Weights of a small GPT-style language model, trained from scratch on English Wikipedia.
Size: MLP 1536 SwiGLU, vocabulary 32768.
Architecture: rotary positions, no biases in attention or MLP, untied embeddings.
Training: a variant of SOAP for these matrices, 913M tokens, 3483 steps.
Each number is 500 + 50 x the weight over its row's rms, rounded and kept within 0 to 999. Layers, rows and columns count from 0. Numbers have three digits each. The size before them is the row's rms in percent of the matrix's.

# layer 3 MLP gate, 1536x768, rms 0.0609, rows 64-135, columns 384-447
105:586488481519546592435513469484500449567492519582468447453478582486491532511519626450511543537467399501509452516435412515517418486485536532499562551390454479552533512559635547458507384535536506
106:513549509456405498572506605453532536535515527530447531476478552492472457404559447506466427486515498520550532574497532516467459508323504587602607543528486455447549485505528484470455504590532545
099:482480489537530558541469521525521501583491450529566473530529436518414501497430454493535482551433623421438487381544418396449585486430496490493502563541497529487506456523432451611580591521579517
099:527513422459456502495489492506456483507512460444462462519508439479464477443487569626485446492518426509580437423555351499458546431540450536603484408496537496429468544473432429467542437471509477
098:472635592529498487521407514494495536562492459530582448567442471594530489468497552418484554437516539427484502410467408438482587539553510552541482500538482602534528449537562432403477484543535573
093:415509555440388581513426516442516526508494514590402373533537539572503499558504486536502474525464495476534388453519485503442416492543509541489598481488496514489439498484512503464500435486515573
098:405491505536500549489526568482590519464516583528596569523556549461456496481539536466526541577473467497459471422536484544525475599525519404419605528552405454588545482520390444574450468477514501
096:383531469527447556575467491518509474554523428509446494493540497496488471586434455485513528529454444524450437477533558483453547535460518473557444550544473549489496530452407527468473475553488479
096:464524562489580498570518621527466494502533462555552496484465430503488596569621562492465477475472507535497502411462564494506476530529523458501404450508458496454541461516503548510530476475482500
095:510534535442527484506563551497510485451465480520525362415509415481507515488450495501500598442489499487477497442471570487539470372438536555454530469471470526445456509510493511530496523431521581
104:401521534517545508520481477455518461444523473541552476496483508441475533517552583503537460553484593388521593484550424483516484525555518502455524423500489397637486531492632406545431492545440399
111:502526576450465510471521479474461476547482432446489538494427488395466446544585511555536559518485449485471556580488567479610503614560548432467497421496627542488505543586455454501438531495547408
096:544520465517435515511482463517483558461505466516459502486535570436510518566547533636518590569547524474546517572436570457383554454551433452471362582473544420551493463447449508541572486448561484
106:488540588535460417516548463487484488458527387477569418375602626512543435483536541464447451489494539557533578512445550464472485490496524604506418514519445447508503416456543552550459490528559518
100:504582478466484490502603487476517532395615535586524495566480644452460535552562523511557462497453489484415512487534453489529590427558544456442563492567538432440536548465437568407488498498484464
097:487518584461463511482570395521410523478421559497606546510451446468497507563589467431561464448494495521462473482406558498448464576414537462500539532500497530700543552454490506530532559534462492
097:554572428516575510387541447506582531548454567514448492436563576442561474544544527480515460534459529531487527459544494468484426470513415519444592571479456550493484539508510497492551531440519527
097:504553534492557573533552516506540508460544553585549574474494480458406521482527520461542501546566582363589504470468523468523513416559495532553511486455549498525545575567538473572445436523535433
096:570516504477426491514456490421523462543518518640575486480584495485482535451513555471482553526430539546595477488489533455513488488535433502566517538381519494402411443504527510560525434546567409
096:524476504526522437497421482507489502504501485540512486391512416481467582528491472492432571504501499486519517484518459504533482480525413420492418470501592496447499529521550597445471457457407474
097:450639547470462491405595455548558554558505423382521541554447424517533423479474489569395409530455493504473502542480487464574452605482513581431567530488468479644497516609486565601496528574495455
098:570507513512513497509353520424549496452456509530503444477530507480497626511519549546498489454529459376555512372524523500463503491464546548445511503496404500511444425527542587522508468447499522
097:567543479529507486432513586508515474475453443497517511614429519535534388524591514527523543496469555432557463444533515499473507515612499428547559535513539557579491425612484562501468523583464529
096:485539508543490540537604525474471604495499539541492465443538495450509604430517451548615448467457557557529565357492463525554459519470528524559580502541528482474535421470558438520412525460482553
112:541585484530459508495490495567430650469438497519591563474503525583499435511463462564469492523516530511490581517535580504518556535481438488489429491474473497449529499443434454468454472572517548
099:535439478491486395514509496520440577479545426590530523426485612561532472493544574464400494490540542543473567467533480559470537441516504461507545451576600518495499449502454549604474529544425411
102:559493422506472594603452486439404474596529456538449526491523474580511534458572537515383705457546547483459454495585450616410564463515430491565503464525529495509514457499550512443470490495443502
098:455537561475671491494563476515551472467549499545538476486475511536476449474517444375550564516416457464470433416494491507493553505478409510497485431556472448514482473490460501453514442555606528
095:496536541554416500523497510516441479452465501500496423499496481486453546556540515415512478591496574499537549558454488513472507473584457464509533529400520462485568438512531471426521524413547419
103:556539506464491514532393439547573574484527435484598584565609491558378512518475508423440531523511487514607535525466462459462492541499537512565526480512498515392510507464529495528472501528540476
107:633452496552466511517429530489468496469502498529572443468479608425457558468419570585561504560521626525544501457496546474467447479533501531479425456533424411473510498616529324533477502459503473
096:483538402452571559572533522420497468546466404490479591470401440426475600496445388659411502547490471510464485459492575544456456422441495485569535527487509440512536514512417538487528533422435372
094:582510467534530461521489520525402483488540460485506536527461549416477495480512505470494521546380495420538482402578496446534562466523479469503435392511507523500595532528475481466527427477559464
099:501564443476541466543480463510550445576596588521529492590471524510537410496438479565520523520536585451534529600531554457551493483507492415418549490532448446445484485495635511532540460507459519
097:540440499482446543546492511537439556480453564502501508458514481423495484538539492573467520413543419449513523471454515528476484446509468476416485352414544477570530399535464532496415508370392475
097:589526551574551520545513383457534507452489521465542513531511353553498416488495573494447428431524450499632510557524527506550538505462462566510511470532491417540564622511549510469421514529521524
102:608599479518468512643517491608550464554464501450517431501541592524490505542493512530526452523492548529506593491505547483519488594532526497488580547458506588461535487518451572498505553519492455
098:481562491557459562445479582475529525417494504586443498533496539541446586590568528540512440479533487502500520482518518522426552521556451460521537513533534559505494415399502536473511395498499476
113:429516453502490494490466521494482426522555531529561433378507468605502592521471582471433511538495488517408460542503486442579474465480542525525529440509559535527535603537541443506478565534484478
101:423534522538454508542490565464438524567528492492475511465488523471512467460478523522554487499589473480547497499430472529437515352528567524470546501532474418475414510516523532507542439449535482
095:604546522596468510474446548512511472577494552593487542428474526557496518532476504470538565471470463382538503496458581576530448501436522521531479561581411593520517505432443527518460524501463492
102:459533567531454463491482457471596460490537449506578443559558546457545487503456528485520498456502575451544513568532463504512474564486490437565450481460590502517510446466469586422459529439431483
107:513507430515591485519600511489510462449522518460592457563472590553483600554441508512476554422450553522582511611581475495486583410471401470555605402416457477408482529517584459512429472543467444
105:547472504428483505445548514500435555442663562504428510557568425580555436446531584557510518556536483464468557476477492527388513488512575477522418549509554480449463481475557521430507614573445536
098:515580429525521516578493505465559445531437550370436485532560436493564465509487452515561559477457449533513460542513530554530463405418442493467431500487467462464452522436474562499417526406424516
099:558496491549550422617550488540468464444498494595485549519509406569466517484497553537460421488472480456497504457413522537512374479481479493444454484473591505625544507490524535557528467508323573
112:384519585443383500448471523449422484517534499491490527572526492542516523544510508364530524480404506457495542466477551512499474525467470592470475501526327551459440567491423543429475534506485459
098:482523514579486539429472432528435465480471540534561578487484494450474572497468519542511471474466503503558513513498471473445429497468561472526436445494417517472539467477453521573527503521504536
104:455541564548582426516550478503433488511426453469428433477433516559493483557547524502472406476532510499501458503430504554544470476504430533433474529540548480481523524480519603524495504437450477
098:475589527569481524503450565454478425527540571483594494506526526469569485396440499477480620490526506532501598460357497469515597489508461490450549460575444468588544518431526503392460548445467509
095:471478548536505405468501581497518548461533462516519457448536514550479491484441552496476569527514531498467502489509523486550571518547430466568495473459441501504696479530500559464556458417523494
104:484557529495480503522601541509510485622595455471537365406528646510427521544542464542537548435509509468479504483501506633579496564435611539528539450528567523474541435511477580452492475543535514
092:504526535557467454388497447500446465495623472485501501473428468546535498544500486445349514581578451479510570505503453423446587483554500508538559512509501534493471397507472440538445443487554439
092:519529442555475526517471515508550445494463526577523448514481535461521559473447476575478421436482492498440496596522548511517491418566523564521499497465545515513464575485517607474466530518488535
098:528570476504431537514522463477534483596558492480554521559480486573481502498608404556547465494586491392451510559471538493445493448507463472555508511427515434413502499439475372559476533532478565
103:534574470412492495481469448488482447437503541515520442594498585464500475455531409579505558523552531501526478613545456540474445518501529519606569363523517514482467547519562498463547413534530544
097:444513506567542487475511489500455550476474450514466530512430438479492451371446541549493587480398455515511573467601508489457534480544550576491494474393496487496414500504487443611494456436502446
095:409469509546448542487532544539488493516512530476467449544517455583543557529465543444493588477412614522457515541485510569525492576511521502530530473464590567483575418467475484556515476512545394
104:559555488484498527504508508512449478523463459529505477488561505482505519520517456466530559634459497562558459453492408458533541486540544536566475424497495538477542497430481554492438464467561463
098:572533507425499440540552567425423517467528506545401479504509541493441439482568523534534496497496519469503500517512576491452424461414534546541476537490407466456546480457524512506499473556478440
090:469539564538530509438478575499422512459482498468505451504510482481453554494498460425559537484489414572499537447451518554525536418499645523436487581505568454402485532531516503443489539513474609
096:487540546553430440471545446578524517443516538457525553473475577555509456575562491451553458517531475422500503490505478463487549508530474472448482461465612566520525485609501498462421553490436541
098:485523526519521472397456419569416635522392503517505553500480576490367555588491516552479556489502439505473562491440399502565468440485528440531523525484412527459549529428395466551484508518458424
093:532551432472415569459550504429555473432479570427480453482476502547453502459488466540425468482606555495488499449570512546527453446480458557448527559534390480545428444447483487545679595527524507
103:455523537466524550565474475459496506492509516531461518526515517515458568473461500514573448534492533549479553525630508419512538502500535502514491473431569436443569476528495511500527442481497501
094:506479561474377485508585507528443558572623544552487532553495452399542457509613527652492548545517509534471488547512504474472574532461546511485405469515400508558573465564549526504514441519423587
104:518441525481512524521437582390447514485449473592504464564443515491446489483450412550477496517544523536523577451477518466465444438400506591517519494571481528583490534533502460497519505496496557
099:560346476470501442543445498485559529567482498522434445491420499534516423522558441515495552547501545453534572537469515543526620560442605501569431420506458545560569499406479495625564466498526499
110:469573453433646420483522464490549542561447413509517531513414522459564481520553535473504469456554499429534589590490539504584485536507586472492559511536479454473472514473547516510484533499577503
096:438545610465595468448515536431448494547499479491517461474530454530479604579418586488481470483449541477463494521527445526547550521441468450491498433521531471374517501510559402582453490458511512
102:416445454578497429525518435452527478457594505480460489508488544575525441573489560533496557494461502538420446510557503563377619504571318466497526503490570486496475492459568486474518600535504465
109:604459485544495557379497500525442462543487470569496522478510365532520477510535609546476526389529566457421437537484583433411469465524376489496443444541451531523463416495458508504441495473570489
# layer 3 MLP up, 1536x768, rms 0.0616, rows 64-134, columns 384-447
106:491399469543486542456521454453581536505447481510483490490541472450419443570503615488501447544541490556533449459455475558523526556530538499581558545511519387500519561476572492480530433440468496
104:440534473496471533545534438516482547484494484521435418503556528452528498471482419490481578489518454431491579563430486598526508473319513524520496586498495477496494439478480540407527471593505544
097:543545532466502549502499395540521529462488451466535447460526534473479476476569505439473510615453476572527463528550424510554537432485444503514503457552559560499477522455425523492566557484511511
100:424386531497466446460436497484533441510489521512502447482550525516454570526470520586557522528329514488440411456521518547543560518441596557505508547427481445532460521481537450535536502514430515
096:572511521453535472537490464532510476501508546601483458451485510507502509461448524499546544512562403575494438522454479486458545421467493495574412511444431549482481597469505587578541495452497453
092:500415505641521529486481453454466556397466502491389494462564555524472507475533594533600475495498436539567499535546508542517424520476553473383551555479506576528413478529462482550509542524595506
098:530505601448432468522527424438549477537567547587448539514551423534491457411571507396521571404360498403522481491553511524500474503504428425542411532431522503468527559451533532512504458526488620
098:521483518438569518468530530488446597499438608452461443504559520416522496476532485568486526541536471477523485472433441429503523428555415459497478557463576441456510483519501602525505470414439543
096:437589503492495518564519470514542578503490581539509462453482477529484491516532527486509545488559530610553542586571451570550519548417539530579510528458467590476575519579478489585555501513447430
094:437505598532580534474491450475448557434503509623487508389497499476612470431469556535513473496609457463424493495490547491498590561545535485401500538516476598484490542654468506450487523497606448
100:492405531507517408441550553534528607595570600554476452538578577514582478544483589521482580534472506507347567499514417562514575513452518441509507483488497507479418504541496529447396587508464435
115:520537552498432551585433438420555377528511522602511506451432563417448465463551440541517487463400483523487511525499574563509537590486571490499521435525529474495528508526489508470517472426562430
097:477522529510395478422471418553446500428518566452568576569608473476498489395434502557391480506519456551584548554564576588458470527521516392574435481486492472430446487484494481467422416464511510
103:593488531495501549555498470515580554390519539595512543522522405557443583463521528441565541457550470512642488484483438529471430524412508419447497504519535515503480418580479457416582518517469500
097:475540455470535457563589488434445518509493502554539387460511531510599497504624461461506541469521418473547529477454426499496425460516485507533500493468463598549497463507428519451508570477456459
102:414479455477520555487424457433527522477465503498492482494436520497423545561551504584525488499444408498404607460450464577498507534498535520553539547508487471470519517501407499464508503434564537
100:367522463513542520498591546551574491581525534444519524522545504531493525505460611528506487523486398538496550475512563459472584594490494466499507554500469495597521590489536580478491543496507465
097:591500454470546460455485454410503457470591565481580480511511551472580521479483571464478485568532495601453486561569484364478521407488500457512553439543522414462528547497507514674519519574514496
097:517527480532534535481518468441515480564418451560516512536477471516565507498458490522520551561560507517471492449458411514513539532464438580506463464530550532513492491431492505587497429492502413
095:496464520495566619490426396557487491536437606502493445543467515493564570482535452456435502577530512532544572530551513531515536470498494537532454478557556598425509549509527437584553520431583465
094:457478510507437549500503459461544544482531544456516498494488556505497504540510526454488450508500484509441403538480413475412517498468437567435505486422429520548502403461451472575456511615538523
101:478622469494583520482552453581443501455589481439453553517528481535507454402450563552488564530615548481534510510418469529455569461489465557527501482550494531494546471464432586491563518532479415
097:485513448489512443535479497544498581595424480491427482573469449507488521529454449532498471494471469487489610469468509430358542554445588491468482498539448453418499448479572519551491619518531422
095:536533532519479490518548492507549502506435480402515520550572573443516516507450581460506545497538432540484506490504545515577533469542547508545459519466454450483372562599454560514576612425601598
111:481466513464537516512461607498493416503534442473475509510557550481481612607530421455443487551536470506501497486448446429546483507559555558519430536541469498490443477561498595553542580477479512
099:473560440571635492510431508488518463464451395497454529572543586544494517523542522532489492536494420546545523563520594576430448446565533503458529483517531435459521502506462459510516502515456525
100:478492492447512552433491666535450625528434567515489618570490495489489453472414468408433493541435455414527547466512449465493406479462443524532495534528433459461413530501386527520403540435559481
096:485529468567462352498488451500514512467523575458522516559478452501452432460433465498582525562458463505506470524482461524537443560435465466525481489479501576486570422531616505469499481457550526
097:429598456533504512375581492498466439431442503471526425521384466451458467540520511451525469521425364562546438432454469470511530477436436451522493507497525456458541546519510534429522525460477467
105:457523549558520499478451455574472559599490578532523482563498493450457615521523499497548467510491612578593599552539490461526522550525505492513453425624541579538445531425552505586503493544500464
106:529474543538463523481547529490490492464421561589383480365429539421514524490471590416569498540570487611504539547455574468504462466496444587516467446581488419530538477525506493522516502538572468
096:464570517457479569672500542470490558510480556589432561418523518463422569502466324531510436509432483513458510450553503582466512491510603546533498579467508627464505435444491540423549553493545524
095:545564537494482590516440439447556472468480512503457576461539510640513544443536498536448529423517499527525528479560573551489513398520508504493503520472390536513445420536478430491540450473570479
095:523536487432493500438553496508637450486527524452574360533477545463563548449421556553525395447456470499470557505465485530633595512600502506429494490543495574579360555495521512499585462495557457
092:510531380455470527487468538561404589550499507477431479477514622479480454478498439457502578505461496457453549455472535460479472498491488505383440417503598605537514391505540474492464470501533433
098:445527571489436458495531486505454405571521551516497523548493510420558508437464476467498489482450492479452565515605456556453549603468471543519465445478493471467440488494448494537460512532467431
101:518472499488513557495502392513565497558551520474536516460479578500444516478500517408402488622512495464567492460508545440491483422559479519560543440463512470535452459469604485485495550521545492
095:544536467545479637441597504502560533453497501467493488533523526464488511558507446574466511547467480487503548407535536566450434593506556526453464440408409550514518472434511536583534483482460514
110:444622475441501461486527557513442488496544503562451493541499478450473511486604609575516518552474533522555471477436519553470454479467508443500493450531510478442486548475502552483472533543468519
105:605458529566535528446432578602514453517467503452484523520434420547473567522545479525562494487442532473437417546503498522428531552476470449614535563564571553427483509429571593424499562447499539
106:505468507502511548426626516477489474478523427494519493534581548500491505483510499509456511495493510548478542611476543428468532497506502471472487535483426497511474541448522520550545567528568513
100:560619543586565516458466532554432477475471592434484504496450537621507479463543465457389515532435527549548424518490543495565591413488471506521421584474473389425460525491505454514471571467577543
104:394442469501509477533524580504494547503494542509620481475489480454543482499498490476505521468400556518482502566473469603443447455441558483434513403574604612482564451386544411437542560582522477
098:532459489501428589473506517513469571452522458488447509575422465548508520485515508529469497509472399471498475508537461483524488536488527507456492534499549436517475540528504446452464449493461544
097:528562528530527545553434554442599531513481474503459476495458473455449527519491556547470461513449492437555541518524439426491493408434482474442487427509503515469475505500462531499439419477530450
100:459484527387487475519602584496589557497546593504447574506513454380538548500582497449528501501523539576459537499496594415514543515495436382525560531467476508556491559511471550465585569496532555
105:522466505439417534422440563509453589562486509464475495556587479483563468395436548556493552531448562464562528433443472484389497536478437509417464501506423435489430619432467490408503516409493537
098:511489560580361456436570425592507529458531389465471497423535530513517510410580486505409574475470596572542437475415439554408507485483454444587494479499466573460524541468518496506517528483499503
096:490552493462559503435501411535495566570568548507597536534549558504532464494610475506450535475487545429511503384455490471476503516428543436502488461432435499527476437554604565537474529502490437
101:463384421499466417575491408539440490478471510513539530548501577528534478522569430468393509457483537508428524470518627444470536557462623496536418612491450505585558472544552533555494492577469533
094:556524571503469510504574574482520509546600540514440515539545406525468559500461500502478465497449499551558497525427552511459478519496496516439515469495572530517459467499538550549518498502662472
101:527508521452455462590494476552421544476689430584540499450509391496400548476480603462448534552578443514579458475476428538522495469414425586531503504504575543494543527437514498502491442567474470
096:521604436502450476549515563479543466609527543519512401516537480571545458449420482580452484469550509514478495509519509549438520481474438492403462483417439493480501614374483545425485403514480490
094:447557534520399466414472481469480400545421500403546441484485510495447511455497518543481461478530525543509628451504469478443397567592440545479575411511512460500588526555490464508497394416494522
092:553570551487450507433492484554572541589513439505489590542420514448496433452581523482462425448440602490480441428560475473496577506578462465634503471567501443456519492439462451573534489522445513
104:458575433501437566512448500476512480506424511491490510514500455536502488533462424490463520562537526520444570419477500522475494523593527498444463493503475583538516526580397528474505440515509554
096:427463545483528429536464362483459495466399511530529505510611505542441554470549534524450544472407511517547484481484493500495374448515505498432506541465504510533512475550540504596512461482535476
093:455518537493512563448534423415483533590478446491456575457567602473487467534502505589452568488481595467488454451547533412499471476469444499558544488543485453430499581522430545422416492492496361
099:572452534553582516541536421462473514547525441452425518468534488528498493458464544531560500535448494510463508489451487504437441520546556454530504491423506444555535520599606545471493577534559492
100:404589482458397511565513489437474533498527470523453476531457489538545481486526492534500475511547455364613528487475440425452445423524494470493492563540475448505489420433533557437521503473436473
094:527567536435586547437440607474465541447472493499522438538500505453494443497534521557459602540432538547552507485441452638499480425431577495461478547574547446518515507510493504497520458575429503
096:519370499471591384631509586502530498487550562492553458533451510453569567451510499497523542453478556503452497434466410433542570551538512533567505498531495477516581519569529412521513489494435387
097:552494507583420466486510560539506463541544489510463451449539544518540567481520498565438570501567446554555481586510536457475628548447513527535426378454478539482486540507352524459474472460431552
093:488506475529491514465535446545535576491547545488514476537469515492450488496476573552412394468469569505544540488417493520522449519454485512498391611474477438502409508554349557537508566489508473
100:442429521536486455524580535520508501498557479431542462414568517521505474467576492460561530470501438457508470470422484488556447586435495580402481478448524504474446603450554450517566527517551426
095:551545476526508551410460386494418413476493600449516526571457462552481567464527515586590497533535509522505473504441435433534525373574481354493425496457500446433480465464539474410498547451428503
097:465507408473525621498471523441524553491549546413428506456508478465475436426552559441435506491418563509484446515521494480543592450470469424505577507410588506519563428474368496527503534503496545
097:527518505475585465580457493468502509536373499486479441465460471491495446500571552385575590526558510564520493550512504518541481530495517423414464471547489435516500438513516450494498569485557494
099:581480489595449561532438537502532445365493550516504501555533500593446450459530480532511593577514575485506493545506393558461470467480540499448494551555566553456439545438484507571517481502570529
100:392464660497576516499645374562508464535414438481565610471484487526534528568429528509480554507508522478440593474444583500535540501520516456413486473433495497509441554459448474500558493477515508
098:457484510571496551570560411473424530512514417424430383495564506630500429555470440512551490435585594510495461439520506484396554524586462507549472526568493514523456366487580568502482474563492483
# layer 3 MLP down (transposed), 1536x768, rms 0.0581, rows 64-134, columns 384-447
093:423597527538531522419477508453501450520506553590503474533564485524496405581460543506464486549534516477445406425404457552486593464542533532525525500523475396471434549642547481495498495446474572
103:443538456536491487512508530473462563513490443604436514437571554481489469446469524493498503526457467509531493562476526543514540524467494415534450501441538404479392410490557524505423389564481491
103:530448521443493529551509499508529581530503452467400499542436507404434558468437534537521462483490608447513457519572361490513567545531443429578607573537525490532437500457495489490529540517503547
103:479420457547525552465537525351448459410554481546555469452472429470488542346470556545429576470454468447500432552502479442474483545495536522493476485539556483436607466490544446488464534547524525
099:518511567538493450598445530544566510529463517562508448578458489464421476501516524509605457498517429508475535575455533473380443439526431471409532455419560517573531556424463457513390435450518457
097:447535547508434533490599438496466500476501542505562486447524519483537535526489396526421467450460486438439456498606541506505493539541545492377534560497498478493459452485539439576478456520408592
099:527564466492511465433562509455506487565488482540495463462426484507476459531576466390523548451440482450475464538452485453537504488538478532522436560537480486487517422438578511496431524495535520
102:545532447475479570531440492423459543523476509463525493523547480436473470439472444617477466521505522543565453585441512591517513481468588555449539531516528515400527513580543534461559445459519504
100:514486426500537528460486579491505478528443466421502497485394501535550553462489501520540595505511505473495453505478519487501489582505464566496572504452456371539397429449525573443544489459522520
098:544522481586522508486533529477445500494483455545508452404524441504600466489507415503486413552482513571595500538488596493563497551448402491444524538468463484463491522498461535556546461532505583
105:505530517511599449538572480500585468550508482516474413468478502418550576466454521505469482610572416522558508459498512640575648530565470381564466525472570432436569544558523531477495375443478485
096:497538548524565601514485489551491461508456379526477510449466375532534472531516515515574466544434440482483329531473591514536594555494529491439491494554492560469454496584518505489576409564512506
104:375480528509475495462518522405403475565433467486465546519533590456443588601445566484422461552557549454494479432389426534528480439403475510478460596480554541543496491500509516498622550539566532
101:476453440526470586516495492482475490465540495491475500502483416433482463401406526641517477504488465472542485502559467439551466569464478420577504431468541451454428507531509530404526442344560514
095:476456522398507470508564514445460448491471500529456539499511642532579512454468478555395494525483473463457573409519475441571524445486494538482547482408549522506481510421466509579531493494570413
100:423525491446507481503491395434429535534492468508531451513485485504444547493443473450528457489476460527485443482463567613586412517440390533448553504547469506496641586382546533506410500536532532
098:489581517553524559464605536499554480605461541569609583500453537471447574533421474506528569460400460529467568523578455570455487532496489419546455466514387420487467602517606509465495471500477544
101:477491442492535492531467471505451522591552491529493578525575507502417466625500533546525479523570524551474457533493525504576497523556528504428577494455429646550570432430470519437472342558432519
104:484533483554440564557501571423537569514517565476458479521562454436457477412556455480449486558637529515501469523498600578518579418385463511473467443563520535511511535504574522509482592451415562
100:465504530403506557589463459546509518533502513551464528464469543436526539495466498537517467527552600519516502432596503442547410439481414473521435566524510512518452558562479473486556439559576520
099:608476577512529413481470560444479497534513537483367549589539426477530525515524516519486597520513483503527497563419498463545514482504474481549454453514449499479476472454526468560478498426484562
098:500476512525513459437505502452548521576514421543486518593450404476642570579530517490503562416518511507435449468536559570564500457483587481517505554503568611536463550433572451503458519489538435
099:380459464541468456498462628461563474522397528397443482520543491440520473482535424440512477469448460478436485582532520521509448561540464488543524518495521614520526514536509590524541543500488510
099:508507582501546479459437478457519485541413472528417496500513379600448579527429508548465489533487459519520422506593442424545481448552539460517525487595404439507501492534462526485406529498523515
105:446491524508483458466484508439485493565489542392498530535506376453504557571524431392398474478577517495456504495420526442536528522541523650467412456577462450550358410551542518473574525468492530
102:473555580545647449448417392448500495496423506528532416576544594520550500472415382650487508478441453597474481448472515499491502442512459525474519536537563463450504427526549503529537538442540416
101:550477461591504511565422438387468392467516445537487418477543519514499480533579530507492490481484505489546497493560464468488561514461515627530471452549515442480556447524525481499520497589412467
100:454480475500603445418520527432489436471562492475466503530452531553494427501436503502521486454459473539577550468538480471385624434438405481457472500563499437426549550430558481493560497541624539
096:517507530588496413549565592498495418593510551481486413469518447434414497504496471471489435549437410475531483498586513573458436505582550493524465551497512543512438518520539568505488448532535556
101:432524610526464514491509481523517456509424539514455516521565412444370586483474556452504467567523525494518521494465526430482489488486537478504537491507438574525451468541591523473553456366469491
102:442499475425608486542492498492480481485459493376433515558447590508565538479539435449460459530486452488513454454480502523478522470515498437446467443494483523474463425489493495501404529554442537
098:479550476517529491455539572538581477524518542501515416514552495574431553485305492495379380462510476452425411565457391449516601509418451586523565517581571585456518429447503464460483538408511426
100:554480494445536463391502512428391476480426497457472556520481452562563540471525456578450427466449440530488481435493522513416516494442453555416542645418431398440447500554400426384479432507508538
102:309554488474512407403484434532458559531471441507521513580539539593443459489504500392429469398548562551515511466499505502534559543472463495540533512582471602500546517523503409388532515527504378
097:553446583489499482450540481539488571582487477460440601586525443471562544471509530483421559520556434415440571522439496497509579536553492510518413544495506487475541563528588481482469561485396487
098:514481482431477419500522491547418563507494513561604447505433500500551604548498501507474458579424578532528441463534483600579493460502552458472457464573484504421578496476459570505484480549469471
097:499527386459522552424519503411457533413496494531408547563412442503508384501496477503541531467443494504411440521422507502474475495493469456473514525569551589507509501506547546560441477546549516
101:467510548566463446506494630587553591455430560499480493516519447486479510571466473624495521494520461459516461532448414509465485553437652473452500490530498567423506490493491505606530526522587548
105:534520502522516525522527501436551493541524459516525480566500487530503457517541444527548473480436453508526489449431562544462502453407486536426529477530467546450447540557521433527500551497487447
110:456493565576512564499516494494581493454397446506485441551526447524493487479528452477558541481503475475509463452566450473567677559408486502512543537431482486501485504473522505555497423614499509
096:559479540504515570512435598516474495465506493450501439512489509394542503468402428516511483467580484494501548457447511460435354532505601507441463517584443551476457570457445545487482499489512460
104:512464465479538539532478495627500500513504412523463511544414562564507522561507565515515491461558467495558542440515480486529505486505461477440604599542451479503476485506444382487452430479570548
100:609557503534541505469491488452499486546564541518486474514470516520423477499439505469482461485459507431492496526469453457491448486492484471491481559496472516466451489443463557365439471590502479
100:536541438578526486577463507499557474489535460514434528510533548597529447577469543501500603535446449439514495445495472446478561547552482464477530472418566566363502567562458455430512478567474507
103:474548526520533503506507523483486440482509501438495413480424535511521491469509533479374547527477451431500489513535584481538558474580565542533557439471469404473524577480486428555531513406576451
100:449556547532548466515403475525519506573524484531422557558475453502588516493469507552445527529499558514607562471515600508551524531459470481487541456461521521461518462473492498450522494455428564
098:537452529433521429381452545476521654497444501468508497449469571504560521468495361459544493517448543411484389497529621522590498449476445514536562576588548419527514539574525579482545434506555594
101:484481501534405496442472395483577531506521499466490515450500458453482425400436516512485441506397497511524493451600502535465503438504521520503455551497534496531485507543530405533482463479474530
097:538538491497538511446486475574486588441526525476427567457502491547510538537442511474516513536483508515488526498515501549530507538473489439437460518457528459577490443438497630568473623538551544
104:512438494475461474555526539521541495454518526563471552520485515502478477466541473512506541507512495580450537612561494431593408532477480549515487539478509482430465492507549522431552588570469525
101:553603543495464529466558495459511500536445531514536468442545563484595496529549456547495557529482472459553427458470459543458532514414353550544567541519414563466448618440451364533489586489571492
099:500525437480489536531526447484446456593566553405507462487539454455516492500470513567493504600576475393486535531454420583528587463472514523456412487511541503427355535497503539459511460536481523
099:475362525574511496539479488473448484499398516470458517527537543535520450508556514560492550508452486465519411486609531639447524504448457530478496469443435498506497505499520528498461540409445572
097:476482496531464558511497561467553472550517552432597388399515605524537480408451503509524506487471459501543616455469501500449513589441467557488451460556483493478590380439457472441509389480540570
102:506629561481535601455557495395579503419466555483537534585438464503499457538496507533582552484543535494480459464488459455520491510550469466470465452457580481435491574540529480518479493491495436
102:484529512524465497505488528446573505501497519515541516514525480519493466479494449544587513545550518491574429554520531578379459460472454518445531525523446510640539452484526467503526384499537528
103:486576460506483421547525450496587487542538586491508510495509438414484493437471487438490543518513541440559469506530535462440550505547508430515524502474562538474489492545552531552418525544564481
098:478481438473517508478499414490626542417472465485526453514519654471462576560550474508481371496504476424468483510470505528525523526414453519475502521492572585540525413403484374538521525595564525
101:622469553458643530484520465515606513561588513545513492465541470559496471479456493507524524469448456552595393470414491548566482526454545522530547537541454482517566466509505523472461400459535453
093:560486438417358562590492466496547519526529472451375540455493523555497459496544380514460453457515540501428526444481491489438461425454482489463526408446534483533539418372454500459500516489414501
100:487494565430442434486604400487502508493473520489500509446474381527453495531553482519492469556504476477492455506537566536525492477483493522558523431481511579532494482472531510578485502480499381
100:485543515468409618595527482509567460446518562412451464490471513541446521461594530476560402505508549485494541472529438469553544531471497453551528527521448538430390538544557505547505467559566530
104:447468482513539532413455515491420456492519477531431470375509528501591505514488576535474496481544475501486550495533545589530467551488450443487521433494519511406515518408457517502471559511475556
099:494594437565496483449588503481503568562469537521427527506508449488574461537431554434504509436478555547481579503442530533325469488499437491475449556522360491595420521477429490592439442492509561
104:453524541481480474434538441533510489544584460450506556513445500567539483517527453484482490533486491524446474422474373473555445538515384541452533375465503474395480550571515469530450415528433424
097:522596503577511488436589493460387514529480601548476646562468564484587527542524491450506507458477513532483538501456597523515450490540490483477494514558449515458501455555524434520460418565466473
100:525559505520513540565507592425472478492506500478465498498554416500514520560468462467544495570548446422503510417489451529496574458557463524547509525392412461495562500475481628494495527542526512
099:456549564507463519515519422465546490420518531418506544497463560540473477476541522526480611490537561458569509554510508522525536590490522524485530520429535479461463484383632472451445460505540635
102:498578454367557496407512556437549522497520442437484587515516516510526542545542425435439485460422429427414507462531524557472542536483509515524505567487438584494593414526442533478475537512508487
101:457455460547511528533636519577500501555467394600555493514508438560474464475583525557506500560471449487505587521492481498555464504488557469451522512491451490520470488469486484552540486500398569
095:418524482449528475498563549568502454477496448609423560466468560559555509465512480474523551637483422556424510434487547558447599609478484545507489495474479430463448476506509452534525569568507473